Weights of a small GPT-style language model, trained from scratch on English Wikipedia.
Size: 14 layers, width 96, 3 heads of 32 (1 for keys and values), MLP 256 SwiGLU, vocabulary 512, 1.53M parameters.
Architecture: RMSNorm before each block, untied embeddings, normalized queries and keys.
Training: 93M tokens, 11413 steps.
Each number is 128 + 24 x the weight over the matrix's rms, rounded and kept within 0 to 255. Layers, rows and columns count from 0. Numbers have three digits each.

# layer 7 attention query, 96x96, rms 0.161, rows 18-31,50-63,82-95, columns 0-95
134132157101118053093125149160195105111096098165105135106073140197133120079110065133178138081102163116131100167163060096146170127178134141155078136184141105132128199072132134142090162144146163024157118154200156176095127104135107179143141173153148209114069143204021171083152128087129128087
095111106128127108107148156173132132163088121109117111119140111111129137165141156097120132119137159149123113145150137130105140114128134146151125139125148117124122133098154117128101114125139166135129121134123160143168076111112147121148155142154146143136126149132163103111155152132108156155
145130153096151129136115135147142127137124152125137132151123105118119130104132142137137116131136118152119139142118132159171147108135140157116109153102134135124136135139114113119141140153148132151117125116145112127115105143101143134115130136138121143088125106104092146092128143108148155112
098128129150132122114122130150125087129121122139090139130154120153099139111149126139138151160115156175115107118113092177150153102087104127104113135158134125116139160145133158098131154124103160139117155111137108122150148138156144166102138125164118079096119144146112161164123108159137108097
119103100128098125120099118110133109133153132123107151107102118122127124149153159138142124141118122143163119095112119133111151135126145094152152157105164119150134138113131137121128084122143112125140117154157133126136107129160114099149085138158140149100156141124135120089130090149088127133
143113133102106118107142101146097137144143139159078174120109060132090128131165147113140104100111166133131132150146114100124084109132161150148124114130115129131119155123140098111157144101131143139151143171129099159108122155137130147124193102130106166104076142170128133120083140132135154137
166159116116118126120104129162102141131117137101122141128144114130146188167102133150078146141146092134119143131139105129148204088118095117150160143129127122138095155159130121105158097145117136145118133100156188158113147144116133156130121142142116091096120107080159163114091120124139140142
152133111156098154153129107158141130132144148115117107133116157113145131172109100145115153117169148149135112097141164109131148144112133124120125154103153095186130110163122102141154099140182121118135129117118119113123149112111154117135103152157137068144162125086154129148080134142103129136
171114116089124161085100111136087126158122102111133106118089108161148153092121153158139112121126109107166132090143066166089133118144101155144096100087149089118103171150083138109087142077121166154124087135108092132112101063194123144131105115112127126130121149167101154142092083140116078086
139085091175131152206099126147154102140094104109112119120121101126118132147129162099182111122169167171115120110111095128107096111133080124141117161132142097172123132113082159161150158174131127144170143114108157123100107116107187150101110097128125146102137121133119153130066092092070145102
129128099109131113170120129114133151129133106065116112158164127093157112095128110104116086106108120110112143131126145105103125122069089101036170147142101172157066132109139109117118085140112146192161139158147073085069140100113156155108039076060088132130149151150144089143086101126087192153
135135080171115164118118148153124147128062138098114164082130107095098173155142179127140168115088128128117132094124127122144097149121150139131168118132107124134135077171152154147143155134103132172110125166164128098155130132210125127089123187167126055115164073120165116158048121126085162144
110111114085152080151132166103139100151145160178138089136145073165145118111137132090158126154089137148141154138163133163118164096089169082161139164111120087116092171119113102145158115104111169131110135115118117147106143152141136117125126105156145155132132116132140160111130106099161125197
110169083091132112104118145171090125147102167131112134114077168156109118086168116109150108109086121097169114121157109135114140136109097152162139126163145124106127173143122131164136142151186154156132157135131140152134127113069053122127168096119143153146101157082124105134112113156128127123
166077152110146090116115140172111181187140193098125180161104148135145138063142136153137123181153158153093107137131075071150110090094134148139108135131126093095176104127174136107142125102112106090158152101110144143104081093173105129121151126137077113106130108112130144145109171140173093135
110125135134128112157138116117123135158116140121128146137141118138128154105140151163134148137125122132143155120133133134127153113100115138140134128141120144093134113151111140123136161123088114146122152105121175123138111125102113147111165124148114157134119169109102132112125153120130103114
095160105123112127116129156117135133116107137111128139113115107132121145129115128140102131131146134143143162137123090166122147150166166123140126101124120119133139122149122116123120115105111164143115131093163139107105144116120145151158140120147110157109154124137130133146108125108108127100
120088148142147139143105146159100171128111114131138091140116142110149130148104136162122147094139108151121101147138107149140126127149145101125091120111141159116111125161126117124152118161115111142125132146148117158135140139105139114133097087119134172134129123132096117132151124113143141123
132132117130131104146136137111152113123137112130127111136088124121109102117138143148110117128156137097141101120149119137106090160099166130115091128087138134156155138140136092153122111116177124096113134112129084158133111106125118108141120131145106129173149153137101093139133107104135104122
126117169129110144166142123128138139138182141110129111103112139138137134138138106134105139094111141092128107131125170113092131123120117164097157126149123148115103145091091140118139129161123122083125110155098143156112126113134112147106093137100139124137119109126118138130120132130111096143
130127122106172146135138134097133121134118098136146135093133162105111105112084097126134121144160147142124137144090135137120177140118123135131140141122135157075112144133144155101089118129129136102136090092101133160133094124103146127122123086097142092140119126135156135137115098131119117149
140108089159130154131155165115123124092159116133118123103085123140144118149116132143127134113116176130122139108111118078133160118122156143135129137080128114135108083120137177114131099105170079135148104151115133155127112102179126114151102169166118089133111126120145123131115113120116125151
099174160117100152104106172125118152143137138121138126111105113118079123100123090146126114089141133161109113142128155121144126086106152133150113135197123136104144147103120148136129139146121122114133121112118118091077154158129116149112174146154094147119108160130133120081136169150130090166
106132153126163092136140128154148118080186053137117101091102123180135136127086141082122157114136096084157107128137115139141127106137162145084130102148130124134105143115120133109112121099109114133069090140156114174097099121163116113130126141121102159137080149123099108139159156098127104140
138121128097109082119094160187116123131143099122114131090097151124115128100116115125124064156105125120093135127123152127080121150139129113194085143111123138124123081094099114152121125122099113083174155120091148083163154131121143089171106141115136060101113140129108097131112143081173131162
124180153105104114139095080113148095132120112124140136083079120110170123115133131118115101095152134109125164106123169133119133134084175102155133122122164144112153150144117122135152167121172130125136075158096176088108155111140084115156164119110162165182112099146182152095143139126196138116
115112147125073125147145108114134147137092140107118149092147142118143119125164095147150121049154147137118166119141102122121104122147145124092126106161113114121117165122080119140094137104152103126114176179149151139125069182103146129120137167087103172147079139157122103147195187144134118132
109159116137143147122157126098152136108127133130123103105148086162145122132136158151129119122133082121154125138142159110092137092153146157137132157088146151122115153120172108145120144159141139164124067133148141138118101136143129178098104116138134143156169142132093111132135098150087108092
154084130127059168163091168097171128114196122113148184116109112143136107163139108185132101134097166153086128135139210139091108097066157100118174127101171104138157083115187134197160126100153160084086067155141097042086137158108136095186068117149160142153088090122152107110128125120103178155
147116124106131110111089110136155113165117145141149116147165162128101131164107141147150156155113117132084137141116126144112117102109128131150118119147118114149132143142138113138120135138121120141123129129119146166178156146113132117149102107104133154134115148138147143100127137127145127117
126117150125118144116112132120154102143109131094147103102156130141140134112140126157124136127149144165128138142098095180133134111149130126099150130151147128125128131146164123087102112161126146151127111095117122134125112156117104098121122144129097103117146098166140149149131111121132118121
097169134131102117141150138151091122107151111138118149162093123119112164057129114098154141104130120130173129118163151151136121101117124141112089132115151093107126170143100118146113149133085121120122131132128129154094124122136123150085117112138142149097105117131107128071126148104099130111
138147113099124163138113119088128100119131121135156124119102185136138140168155138139086140102127121118126136140086119112124125109127116107153119101120144099154096115130124118107111135123164108129140120128138158145138175123138135151097119134116133079149144141116136132110127125099141139120
088123151124117125095144121123104134165122161102138100126166133115137163183122111113103111122128152100163138155135107135134132143153091152160102132134147132123154088170159142115135154149101096094139137120112109141123133122136142108157133121121160110124163136119153139153151117116112113135
131125128115135107064104122126135101135145144126105141146128101142128122135093146123108150122090120112090114120101122155100112106146169138143107150115132106128120107147153116122112102116108123102102141129113150113145151138134137120121120136130114126127125100151121123132091139115108137110
143093117141099141139173125130150162162182102155079149119135126156112133148075137159130122186116127112106154125125156100090085151138163115126150149146108088131105133084148101156155092144162106129156089161145094151119153128130135123143082127153143102145150133144148141134108113189148163138
036151187102150098086116112170096111114143153155176097129189158078148110141117104105123154132182122105143160116110147073210172148128139163103130133106111112139151140156130145109118124169139103161113135161127134182139087112127120171129147130071120144100081184143073148154098096093131113101
113163139094137107100125143176115122106107093076125127162160118140101120069149187095169149135144111124155122143135186127171115156130156115117116165153135153108168159104109141099142133121078157186146106134126178099121167127121088138144137101138081108112128087169123125096116181080158125142
082128076156173124130093091135136137138116120158134103114176061084104116093124124128170149087090056137191137115173170164149175138114146151084158172133108096091131131151149145107115125156125120120136139098098141090186156111125115138114187061153165148149099195161156157127071136111140116130
099105131116121157162155115124117134156118089131137187163120110161122164089173151120132128152144125123146157123126133114108124120118131117141121148107153118120115154153130168169136158091126142146107127145153133093114102124139112138146120106125100189096120069112123129169165141148140119116
171129090172102166153166179149139140140103128140152101201106095174085138170103189123127145194144087132121142125133142085141156136141146109108161135128131081083095140071136157124126162115104128198129172153110147112132114137111131143143098128120107139128122187120134138103137164126136078133
080114135117133134139140109180150172169148115121149096197172146113109122140160148129155147155103134134142097136113161111176161155136150138165116153150149144098140165141122147095130172121112146117104127109149132134079069091099147160123118115116119129136125142136141141109082178094119141108
# layer 7 attention key, 32x96, rms 0.158, rows 18-31, columns 0-95
137141167108149091120086135157115110120075150084107145106130124079130142150135103138114132127146106129157162116128151187088158119131133135117118125138089137104118145115135135136125142159112166120123136137128169123116089118104085129119082094137139169135151136141133125104174134128120135107
080169182131145108098108133161142097135108132125126107134134122117086163109144105149084126137135111101162104106146105126147121104114108096142132109101141144084107122122109188120129143129140154131146130130144118115111087109118135141137133120105146138109106124148097169141114133108107080154
071122147075143148110119141154107133155079156141148123145151107135118107103098130150109134080129085114137147137085086149122141091170123152144118137142132146083099131170151129051142095169127147175100145125109179137109094167107129150132154111116112142166105122141129091112152139102099111119
140117103089117112127062105130157140123071149150151116156142128136117113113114144136146137091096145125151179094089130122138141136114142177127097134124124145083137139119141112104170118099126150147112116136104144125129123180130123133125145153109142173127156146113130126090076158134107125122
186137117141103127142141147108146134119151138113091131140171121121139127137124127118067141144125100081118126111094135122118118149141164119125154115088109138144106126147101126143120113125136107125156131149130100100112131116117125131100095148133125092148159120149141128132119083166129158131
137132104140148125122123128096142140113112113132102151097147145133139105148103120085126156161115123105106133110121136121138111179131125116143144110114151077171113110113140123153136124080142112140136082093149132101152105155136149095146121132136084121150141138108127092105146121140071114106
124130141116122124089147160140138161146088141093129110108125147140098161137136134107129113096114116109142163132134093147128095150150157150112096123141108168091142095146120106154128123145123149162133107103156147110112142106117132167098149144148153162144088153148099099121165174130167083117
134157133120160098116108131153126133119095115107132107116152170111098152115099145132120071093128110163160142146149119139121120107149094172126112111118105165106134135098140114115127111134138142114113149095183155111100115169096170125150143101140131141128142134115141131126110136088080123101
094138101109176127144146103152136147147123139158131112126097114135095116129111131078135112162144148157181143131113135128109130119174132116137112153142113131091119121131088108105111122127112117132166122127122112138144121160107086108121152156087157147105136123134158109148167103125147139105
154139113124146102108146137151117150142121137143129147135191131119131138142131113132141123147124126154117139130143113134150161153132099137114094086144092153131141125156120113093145121178110164153142117101121118122119110163142144143167107142154124065134135105128097145138123118120126098141
147121128168122134127130110159135099126140124134116132133108100097117160155141112119100135153131113096124136133114115145101152087160149120113130103172158128143119157154122126139141124172150142163105096130157116141123179121142157135148130107120107160085140147118097082156140121121143136173
107137159121124116104130162158150137157155124140131107154141130137136116139141102143119144120132114113095117132123100191141125158114093111148112102140123118125143103102130102085091141141158147137089105105114123118127121157104154140122133136155141137137149157151126160126189088182139178099
157162120151105142123093168137111127165134105120150088113099123152089122115137169125141153136126151128169109142131156126131072111112124113097112112146162140200158147170098132126159166132122142114167143129124168114110120128139113133119153111139094146130177155132114105128125123132115110152
151186149151129131152146157134128159110122090147142168108111174111126101080108126098112129122150112124103130105121154161119128146110161156132145127137098134138093103141129138111115131159157119097145125129132122096073168156157142139116178127146127157110128140134098151154105162137095142127
# layer 7 attention value, 32x96, rms 0.138, rows 0-22, columns 0-95
114162116107103154143101112106112112098131138149139159150183126127087095122154120110093101118129156140100164167112138113140144118129105143129165092113083102099095072130101139140089106143098153151165095154143116140130147138174141178130161086119131130114118143134162132176099114115092114127
113114201137105176082148124110152147185162179134145139145134126119122128100115143124124150152120143173103121109109084123113120097143103096111120140141130114149135163156112136146145135144156094088145149137156118132083150137151087121107129107130117118145149100130116149105116146104144167099
172114118129203129114128127120138130143066140153129131142137110174095099139077093149099131126120116106083146122175152132066128159143132106121110132147115141153146140156112115126110077120138101153077136128150091095083159123115112110146129136117172126140169112125153140124149128122149117119
106134093106138138113161104174136126142147133154100101123105144126122128119164127073140103099156117120108170129109120126176130113150126139116168104127134110115135155111124149151151136099115132142123169095130136177152137135139104110125096082104146111140139113057119123143141099158145122157
134154113115176093140099161151119165106130164149142126151155130203121138123120124096167121152115137145113153158079127101099114136128157138134115133174125111138159122116111090167099167106114094138087170115081121147087153109120130156138133138126094170120086131107148179140115112127113128110
153181126134116139130143118145145125125114127087114166142132106124066099097177099149174185163155164142096113100103123123166135133148110147140104098130147127131081163135098122132173159153116098120120108139134124112156116084102095139148107106113165109126141166125133133112125140081109089135
097119113150114163166165147121141116178142130086163123121135103119171092133133161166087130172141119115145121145148068114160133105094146101110145076110144085152117173136120146137154111118146137139089106125102124127118133126150105132055153125108152136133147106134128185143152100121124092117
124130149169150170178176116145144082148122093120157134146122173117159119161108153100177107054147126127102150115123136144158117125139101068123139169115145116103118146134111112141141104114111132159149097155136109139163132127124120152156188144111156132117153130120110098129066160113127133098
111143135122111122124140158112103106115116172129096168138128109152110167114139127122136117114139159127139129099108151131134127153087071130106126129129123149115156132056151121111144150125144170124135155149150135130094122112128085109135115132059128110101092115099166147164159129106110138097
097143115088152186176132138085143132098131122123124099081129117110074110138097175092128131126124166108157139161100143120097099126069096126100111129114069103103149164152126183115151109134118122108125160101136146113129184131121131133131125130144127152106141161113124130172164152180094115127
115119124119113097135137120125140158114154161162090159159113100140111115124181115150123096112110133113136100175094158131124162130152126104094124176084072090114138172094113110121108133119131137160089114161131166150178123151118157156107113126076112134118142158109172138122141163136191119128
135131164123154172099124133108100126103184118181133119124124145144134140153097128121136131142144089143139142130100122130189104111106152123115121125108126125132121137116116138135083166170089105130139092157120105177108087122126154163121138162138135122120194175155152151137160106121146089162
153098087124152140134116152090115118125138108139105160143178110079159099119122131133125117110124139154134128151132169151087071110148081159137171129126168116113112102146107153149175120134131094143162102109154129163127123150132144120127104151113144135138142135174066137068152109116140132089
145138130099118109111151088131115114119123150125137122130104142173106078099130124132087161138161121093115108138160149109137070138116153118134119123168174089088103125139158091074073142139144142147100094105098141120116156111153109096103094138130147115108143131118089139104097133157124141090
145140071146153098074137100117106161122136136129120160108090155127145147125108133157141133144148124121167150138115144098129148096135116164079103137140112081121129133129180154147102117125140144114116123125132144065116135129170142132141098167093125125139133114127117133145126164108161157120
117095127111148086127098099139106122135132169152158099133126104127110141111099110138130142123134149142140119111137149116148125179169139084129131102123102127118115131121171188173132129115132127134144117133116120127125083094114172178129132102168137110194095117139129125158151115141138150127
157125108165105125155159113114140153122112119134170097144095140131171139083151147153112097137144130084118093152138105126140131184133136160140112141131108161120108124128108121137152139106080153118108115108130136145101089134135114102143141121093084127139183117159114140169098136106146127102
158089117164150143093128095145190107109175111120158160129082112151112107097127120122112135131081125100123157122146130181116146091133125118158146164093176150118149129118092141107115145106130127122117151108126155116103098101132168108119158125089118107084124115123115130141168163137109097187
104128171109135098149151127117093164074163099153167123128119107154099167148132085147114134108110153094121141095092165087153173160149087173169109090122142149131108128137150134153117160097147110122117150134146164147180125148130133108149133144123103142127177154136096100085096160157119141139
140104132155104104117125132177124061157096091095116144094141133111137152103133114128114143142092103102168129145105145129132112132117116141142101143122146087095149142147134123163120138130123108144111127138129125097107146105097131144126165148114124116124168095118138071132164098157108125106
135157094109105145126110151087163109137169138164077125160149152164126133161129157122133142130120107107144138127149123139097119122112153129148113124083158117111113156127171126117111133111186159137112141130137099116146101125120154106137143075152129095105141109172129086159140171143151162096
118119135121090112104120098137118137096103164180086160132109135116137131120104103108116090137152140137138105101114122148172116096168098146113084118129107120127135146156111085121116139144121076092132174113107115102120132084161116082132132170126138120112089062153101117153105145155104124111
130125163112101155087149137127120100111154154114126105143169158121121160104148121128118122095130149105175120131077122108126109150148106144152121147131138130161155117118113157149150143086111153181144115126108137122161120119149148155141115130125130127139147102100120180109106172118119116123
# layer 7 attention output (transposed), 96x96, rms 0.134, rows 0-21,32-53,64-85, columns 0-95
139154151121124091123143123158099117114156050110147137141125118142158122117157101157108124142089136119151159137122175126107147139128096113133078108120170105125076075093117167156117168106113143162145139130081175119112169116099108154124134123080154128126185141082118138126158101083136120149
101132145093110154160106103091157130110123132135204170110131099176107106133128113087137137075111124104124159148133115129156135135089122131144109105101161131147142136126118138141137124143150131100138082132093092160154102159107157135156106089134172116125139145161124117134141121150114129158
142104126074116125157127168216087131173087068139136132130161138081143136153106142142145119152083125171145156074130135123113138128131126136172152176104079098133149100128106088190136132097110124101107111162113067170104150137115121176108148121149095095091132114132118107125086155099131178096
073122139119143135117122125110138120122154150163109088165139128173065145139193139179114092130114113155137132073110141116134117104128124079136147136150135140159081151174104121138149112141171092153134162095114114128143172128121125114104131124101100129161165180129109142115111146103126111081
119145140079104143122162147124121133105160155156140136165110086141177062106120150191158141097154079102086108099082155076127115134123106124130157108146110115135146085114140102152123130145107130145138105116148128146102108156127094131125113104150087119082103140128129121116165089134145133071
124077100132140112169151143107116130138124149101142164109083151122106147113141136168099142137145114146109148113155094124130106119125132171102132151148112161132141123102099169151119138132115149093123128169133128132102129110112190112121138125176137139081186163137145122137164110138156129144
115113138142083148156109094166198127110143164138155133130127139149114123180133097115140160123110101175098153125144138146141105154183162131102119153107148121144117135169147174167144145128151168066107149117142122111115145134095118122137081090115119161114112087105123107182140115153161126166
105107148142142110099114094139070120125144117118121138116121139136111122167114120088114139136100121077112180121103085129121136155134167099131099100098145122114127101155149141126194150119115104103099151097153075119179137162125135085123142106101159118113098127102104111120077133117091093121
143136138168138129150141135159136139091113158096174159134075139131128078125122129168124120161100141104091118141098100138129116128131153133154142138144095143182117119088121152107098116141106178115157101125094112139155095119078138123146069099134117164135172157142143112109132136139133131115
135118135088108167164149171137146143099100116148122140104120105109159121143109085132145096136104128147086076099175134127139146120160089086094141105155145129147101156085135172131127129139108122116107162114120130113156168125138114145112121088127163064116157119118119106120135145122130154075
140113125142120114140126147112144076136128086119095063167076160113142152118103124139134148141117129105112132146202122133120086141115131141124138161091114159099126135100135146147147119090103124101153150112082142087111123128127081134117136177119107148082112130119110118166128123115109140133
094144148171149117128147115089133124108123116155134154101123106077157124192140110155109079114157065113100161175103131116152176153108132160129160121155110126082085130133152160143096162090080148106115169131137132118111136158110130127131111128149145127159122135177138139167116108115088077131
103158132173172094183140175120151165118136134121184101105136141138161145095135132090190107154156147184108122110124107138134130088105150100149136118120133105126135081116144127136134148140171116114147104131148135142130107114132061112127147149120120123127129145124129158113124131103164091109
124159161135130121129144136152115074140083142145059103079135130112167155101123104098134072148128119156144129128142152138132095114155144152135122169134143133169128161137096160149142105150111134133126121138137125125087172155149151163113120128157131134089086110151141110141132130148110141128
112090118130129123140104120117130073124118101100130105119112115148132170086131108119127114160144191154110169117132136124133128169141147138102158145130091157150109123130144170099145054152137113098165110145140153167140143095143090102102111129160120117135128148144103150145150162143120133133
122143150118110137094149107150123123148110158149145162148193165133168118135129103166101157142127132124142140148108149153114114121102120130156124151176113111103157118136159130102114113173163112121144146128118098113135091123137121050115142117102133141094125180105122128119142127147099128122
103108127128128120122128131147138100124159142162119141168143095170122138119158099093121161085172165123116076162165105143118128096170137157119152138111140110119129102161132120072081133143101092120131137144127114060125101155104125137112115156111123162157106130045127093108122101155104132134
136112120119144136167135137198145158189147140158100122117163085086114135098113084149165094146175142132165146115132118152142096113125138101135125151146149117130142094156161109164139102105147125119081135142135081145142175110103125135135136163169140107130130132155136140114121107076123136115
114101127111101108111109161154146120097107117138119116117112163109118163107104129166172123129115161129103129133155069140172172124150123160083145091115115168108134157107145112143121143138145125089147115146167092126102140159120159126118180106102153118125109108116134113137087112108091136145
100129118175162173127174130107150116173156131123125162130151131163127096153122170116162119121121143112141131108131159154146112130153130139114158120116092155148140156141108085123113132111091099082140108139134155121144101116099095128135121079168138118117126127150122105131113106129138159142
087105115114118157115116134116110148128141123079135125107141138102067159193100083102133158152138121146133128151132120131158171150155108160116115142129092140127101106128098092158115103120107112105100102129139114126131125138103089134103109141101131119165144157138062118133140148165147124115
098123139110155160150087129106125093136176131114142152127126116164145084135111123148127164160141121140124115153118112121132107099084133117093143128179172120123117160138113125121206123133156135122164106134130116160171126109142140146081132107147114139130167115140100159097138133140095142106
108115111131188176145179120081153149098122149128112115135150181108126105138102085127149107101133110104093137098158104108122110152126125094083132126133130137086160154133161108143122155119130078138122129163153111103149119144146141068133129142146111150119104119166093144130163144177140131116
152099138154132115071103107125137133157161096097067135089112132175117150094146118104128113158114156135116090075139140150114105151157135128166137156144118128158135114125107142105121139127100160122145131113132128143094131099118134103094107131121109075127113141152111119127144119157130144152
085168116138094092126144134121150140135150154152112093130092096150153134089113134121074121138166148135079132162104145112148120096132150099108171114120110133097109097114162133129111136183121146099101134142143187125151145100109153117122120106149123121119146129142140116138155107124141117195
106129119151139091141112129130104160144122113132154111157112150082173108128092113121121145092126127083135096152098122145087115165085108155160166120126078119116175146111126125111089124097164110129131091135125113175116065137094106108108138160116158101132112129155125129112165127061130142138
165100100102152107137169152205141138156106160138112040108133122098100165105126125097109121081139132119168111103171168166147175138104132110088181139116145124169141142123108140137114105128093150120140148120123102130136107094112121139153139121090125174114130096125095125163087190119144122160
127111135154127088140122101167131139074125106119155150115119105171135088146116157133139145066092119122123151186125161121073111151119131176143092105150122147141141155110125155101095170099087145111162131138125104097123134091171181129142093112103139047132106129150147143111107124126158116087
168127117150134128130118148149138124099143114164107107139117133140161201080104137168103101118160175168121048117120126144077161124074096136115168108162105122130173117103109106134112115121111087152152146148137152120120102137126123153075117148125149113143155167122095131104130161166121104119
107115085125120110138089095122163120150118136104123117154139085110163105128140151172137106132135111161099132152144183096111101141084134184160106124134110118124095100128137096104094135125148117156150133148155152116119120119125169187146142149170113191130114088126121182094170106122094151144
116179143077111135136077121060100100134134145127142100114132136089181164120149116104122168100122120097127146086183138151156108132106113155098123097113142161117143089138138107133157160117109087104125130141086139141127109135123135088151138107157150132136028122130103114145186163105097119116
128127130134121126135147047110095093136094138142170099132146121157116124117147109104108149138127116170142174091139129159067123131094091124121146112102134146117136145122085116130096098138177141149116069130153144158057114126101148077160099133097154142101080167118124084133178173150149114138
108111136140122114163150082096078134095111141108148144085119138084179089080123128130139139130131137105145132135151171147109161156110121129109130132159087123131109139153145123049168118151165166130134098110138121142172114141128161124125109151096133100147126144102116121076142118134076079156
181096132081143146127131135113148124148104140104101070137131152134092118055144139131131159110129174141163108145122129123110099114094117081151156094109092119099155094130119096107179138129152155129109097143099103136138109063169113082118113112136132156119131099103094121146104134104119171080
097082138124131135102139128178117130119125095097158128157152155124117117141092105119123087122098113149138116114117093092113099142143090112178094131160146142116099112098073142123179127133109122128097168164094138104125095109119152142144155128154133145083124130168140124091100099133124137131
162133138150131131071133145098146152118116151145165145134150126135101155138154165137186162128189121126086157123100126106117141132104158154133100129147176101113192089125098134177165178124161132120095121117136162151139098126114134131118138141167135104114094142115170151150122108092160091161
186160152070140151098108152138156130114111122126097116163135145137103137133132089167108133117120180119148138162114107129155127150127146123087127118149137056119115144155139089130129117108147131107099111112170108101107160160143160095128145115111149156094134147109137100113160117104106133123
125167139113150121185167155142129138142149111086164090093098145139101115158119094062100116162103089131134094150111096122148164084123183114107121101108131123096133126127136091143161187134079140109127097153101174113115160161170146129093108149108178135112145126135140120156100127133117151129
114139094127119074110125145138146157131129118103113115122131113111125150077123147141156154176099160167130174106089127130138099115101142139140107138141106094114113145129127138159140109142129118140125151104128128151122105100161174114103108113174124168104136105119139111123112138107101078167
101139147107163106142159149136140124075154109122107138126131121158164154132130140150155150072138132104118083163093112145141150147109086153145122054136136122123092126145135147114160083128166123167150129122123098170092155129126090128127109138127133080156066101091145093111128166145095127079
140140123120174135139127084113105117130185151088136159133163130092146066120171106108110117153131059147141136157126068102121107095132149083166112163141097128106106148151117167137095114138165138164109131099090127124152133060138101107139091136105141147142115156135091163118125138120143160091
134142074088099130184091108148107167135114153148134113134145111104120150118116136143118136109158082110090118109126101118151122121102095149115087139171150116142094118099098143102133153141180156138095124150132151169115146172148120131129137117108118184135129151153151160132155149125112132131
132170128083136182129154144088105099117097110185128154118143172149175150140155148143108170101121120103137149107119095115108148073148145124141188104105167157088107139157088116164128145143140105165176152086171143161110119157134153148146162183130160138113106127123194093143123101130107105153
168144106079156159163088131150154157158098164085079140109140134144103104151094154138115131089094145121134164141119158088157093141122134140142141123121140128137158116125126155175099109156143148139088140127101140155126135144155117149141151083095114131107081151133125116104141125113141123144
105113126162113132137101095127134172131079105108117196117138153109131132120089116127140127129157126125203080152133141165112125151153171135128148121131116137107159137196135109133097103112106145094139153145128136133142138151124153114111106099131143144131140114140189128127079130135117140122
124136138132130077156170125206103130128125123155118082112132108135119145089143149150098112099144138108128110146172168095164150121124119156105144122130127127092098106144136135151111119116102088151138146111096108075136109129167098156120137144112112142122121125132124136124123142097121128122
134164116133117135128148115120130131101148157081118113130141146129103178118136134113150147117135123124167121151145152147128118112134158164122103114112138178105146136145117158118164110137155123117128106110129118083162086128135097096130090152107140143141124130095117151113123116139142116155
134114135119138122137107133105103118089104133135130145130155122143147084119121146134145137172122089164116113118131137119098104093072125138100128108148122114133097078117133121120174101110101160134130127122126101115148134136128136125145150126156140127117126098121151135143145156156145123122
133146131188142096132086102130121122108134117084129144149135127127093117143148107096143147137123142121130129145159136147099123100101129155134106160144114095135089153162121133106147137155099137135117110103138156123143117113150139108062104120135153106143137155157118121145158132142091088117
126133112127106167103141103142106130165120128144108080119157143102099112146115101053142103160149122134158126103117122164149140122156117079119159129137118148121138109182133091136134091135160106128130141077148126124152118152131078117117121111112118108120122119115136170113082143119101121126
126177148095156134103172125115081091181118126162127137104120113177127104085105136133142117116086127091152123126122126099146098141123115122157128141140122155121123106105163138158126093103112140120137118130147107156108102116143146137159171169148147114118120065161149098114141113114171148134
096142129145108179096175161126115163132113150142140089139118121134133191126138098126131142111178160166139099092149156133132170103154131093136170155105126116169117115132076153141099137118173159125145152128134147137126122156130143100097121109146149074130143133150204137148149105175111118124
131116129142128090144095154129157175169126135130108134095152104116098115145124119113120104130123084128162136130156144110118101132121114117133120118119141084117112154122132151137108089127141120164077144096152133102150176130177119152114140124166119087151169128111104135150103109101115109137
108145124161126132079097141123118107116165106132109132132085148108096139131130167181109129125168145108135113121119115128136093113146166095127137140118131116191141086095099086147110170094120121123157127095125148109128112151132150138118141158149125169130111107138152176147132103124110172176
118144122158132098145076140122145106139146140139109149160171115145093138142136104130145136127132114139130116079119158148149100132129141127115097144146132109124093137138105141163099145145080110135098100143116119140097185100156138142137110113159125157110122092117112171107163164081142113120
127116114117110155146159121165119146115141095111130147139115101165138151080129130117191147127128162105130093140136117156105122148166155114127099135108167129139146135167119148110101097094130142105175152131083099125097137089123140169137130131051116151092124090152138136095175141157118171151
181149136131107148127120117124130145140156123126120135108120071174125172121143174140090137109141144105091092109155140123126174135145151178105100151098115121111131176144125133146086135112105128116133148152134134100131129139118171121110131135091127144140114096111155111134085109158099137167
104126106136151166118140115167135103080160122119135131174140125119137115121080117106148126091076146113110141119147126140131136133107104128116188104140114121099098137139146111095095121125094125093139134130136124150132112098137132103099138116122133141182171095117136115118148117134107104094
130179149136143083128160128150132107125145135123131148106120100134175100162131128093137132136130046115136099140153136132110101107111108191148105096124145134127124128130092096128121145116084120148117153126119116144113087130135145146097085114097097118127115117127130120120111126106127108115
150099149185136155121101126086137142117124105163099177163117127144120126113117114120163120150149105135111121123135150156141142170124083145117130102151113161140106134095133117145146109103114164152166125103123140130111101127150146167169143143137109139142146109137109142144137115143136108148
124126125108132146120114106151115123141142112136124120113108143091111121177142127137126111160138098094162160132171137131135121147113117131152107126159111166137159111107170118151140120152145121131118141125125103157176175138116096134115133089124098091115097116158137159131140121136133104140
120116125146114106093124132073103094117077108110131141123129137153130135149153176114094133155121121139076151121152149105157138148155158113145114154097102150136093131151158157125112160131088136114188126123137139138151141142152136168146103128134116130109132176141120127168139131156156137148
076097089144117132153144127100123134110114118090135160132126124159098116149132133094126108120094110135145118139117194133070095140093119132144125131140168114131175131144104141121148143127057132117158142170122122112135111142141121123072132123140099091117171142138152147130196154133132061115
173106147090105168096152118120112135140126114157140122141119166128156127138128116136148122139179096127104140148070124151161165148135153142153143130133157155168127140130168159165109131125114154161163161120154085140128138104148105111119101157120117103125130130088168142126135152117127138102
113096113174158135115123101158151162163110157110080132099151074136146140089149129141156135131115169117140095147131150124150115116146124113131139117154142110163148166129142180096144123130127134141119117137119135123161109093155122140112101109162117150129134094126148132103128141134118145134
113084123134126094115102104130143092117087138153119136134136170097104164154186135096162122139113145095124149136131139130101111147164098151126122111126133140111149144096126115108097132106077123136138110138136145113114100112104142129138130132168100174146120129152125114132113151138140125121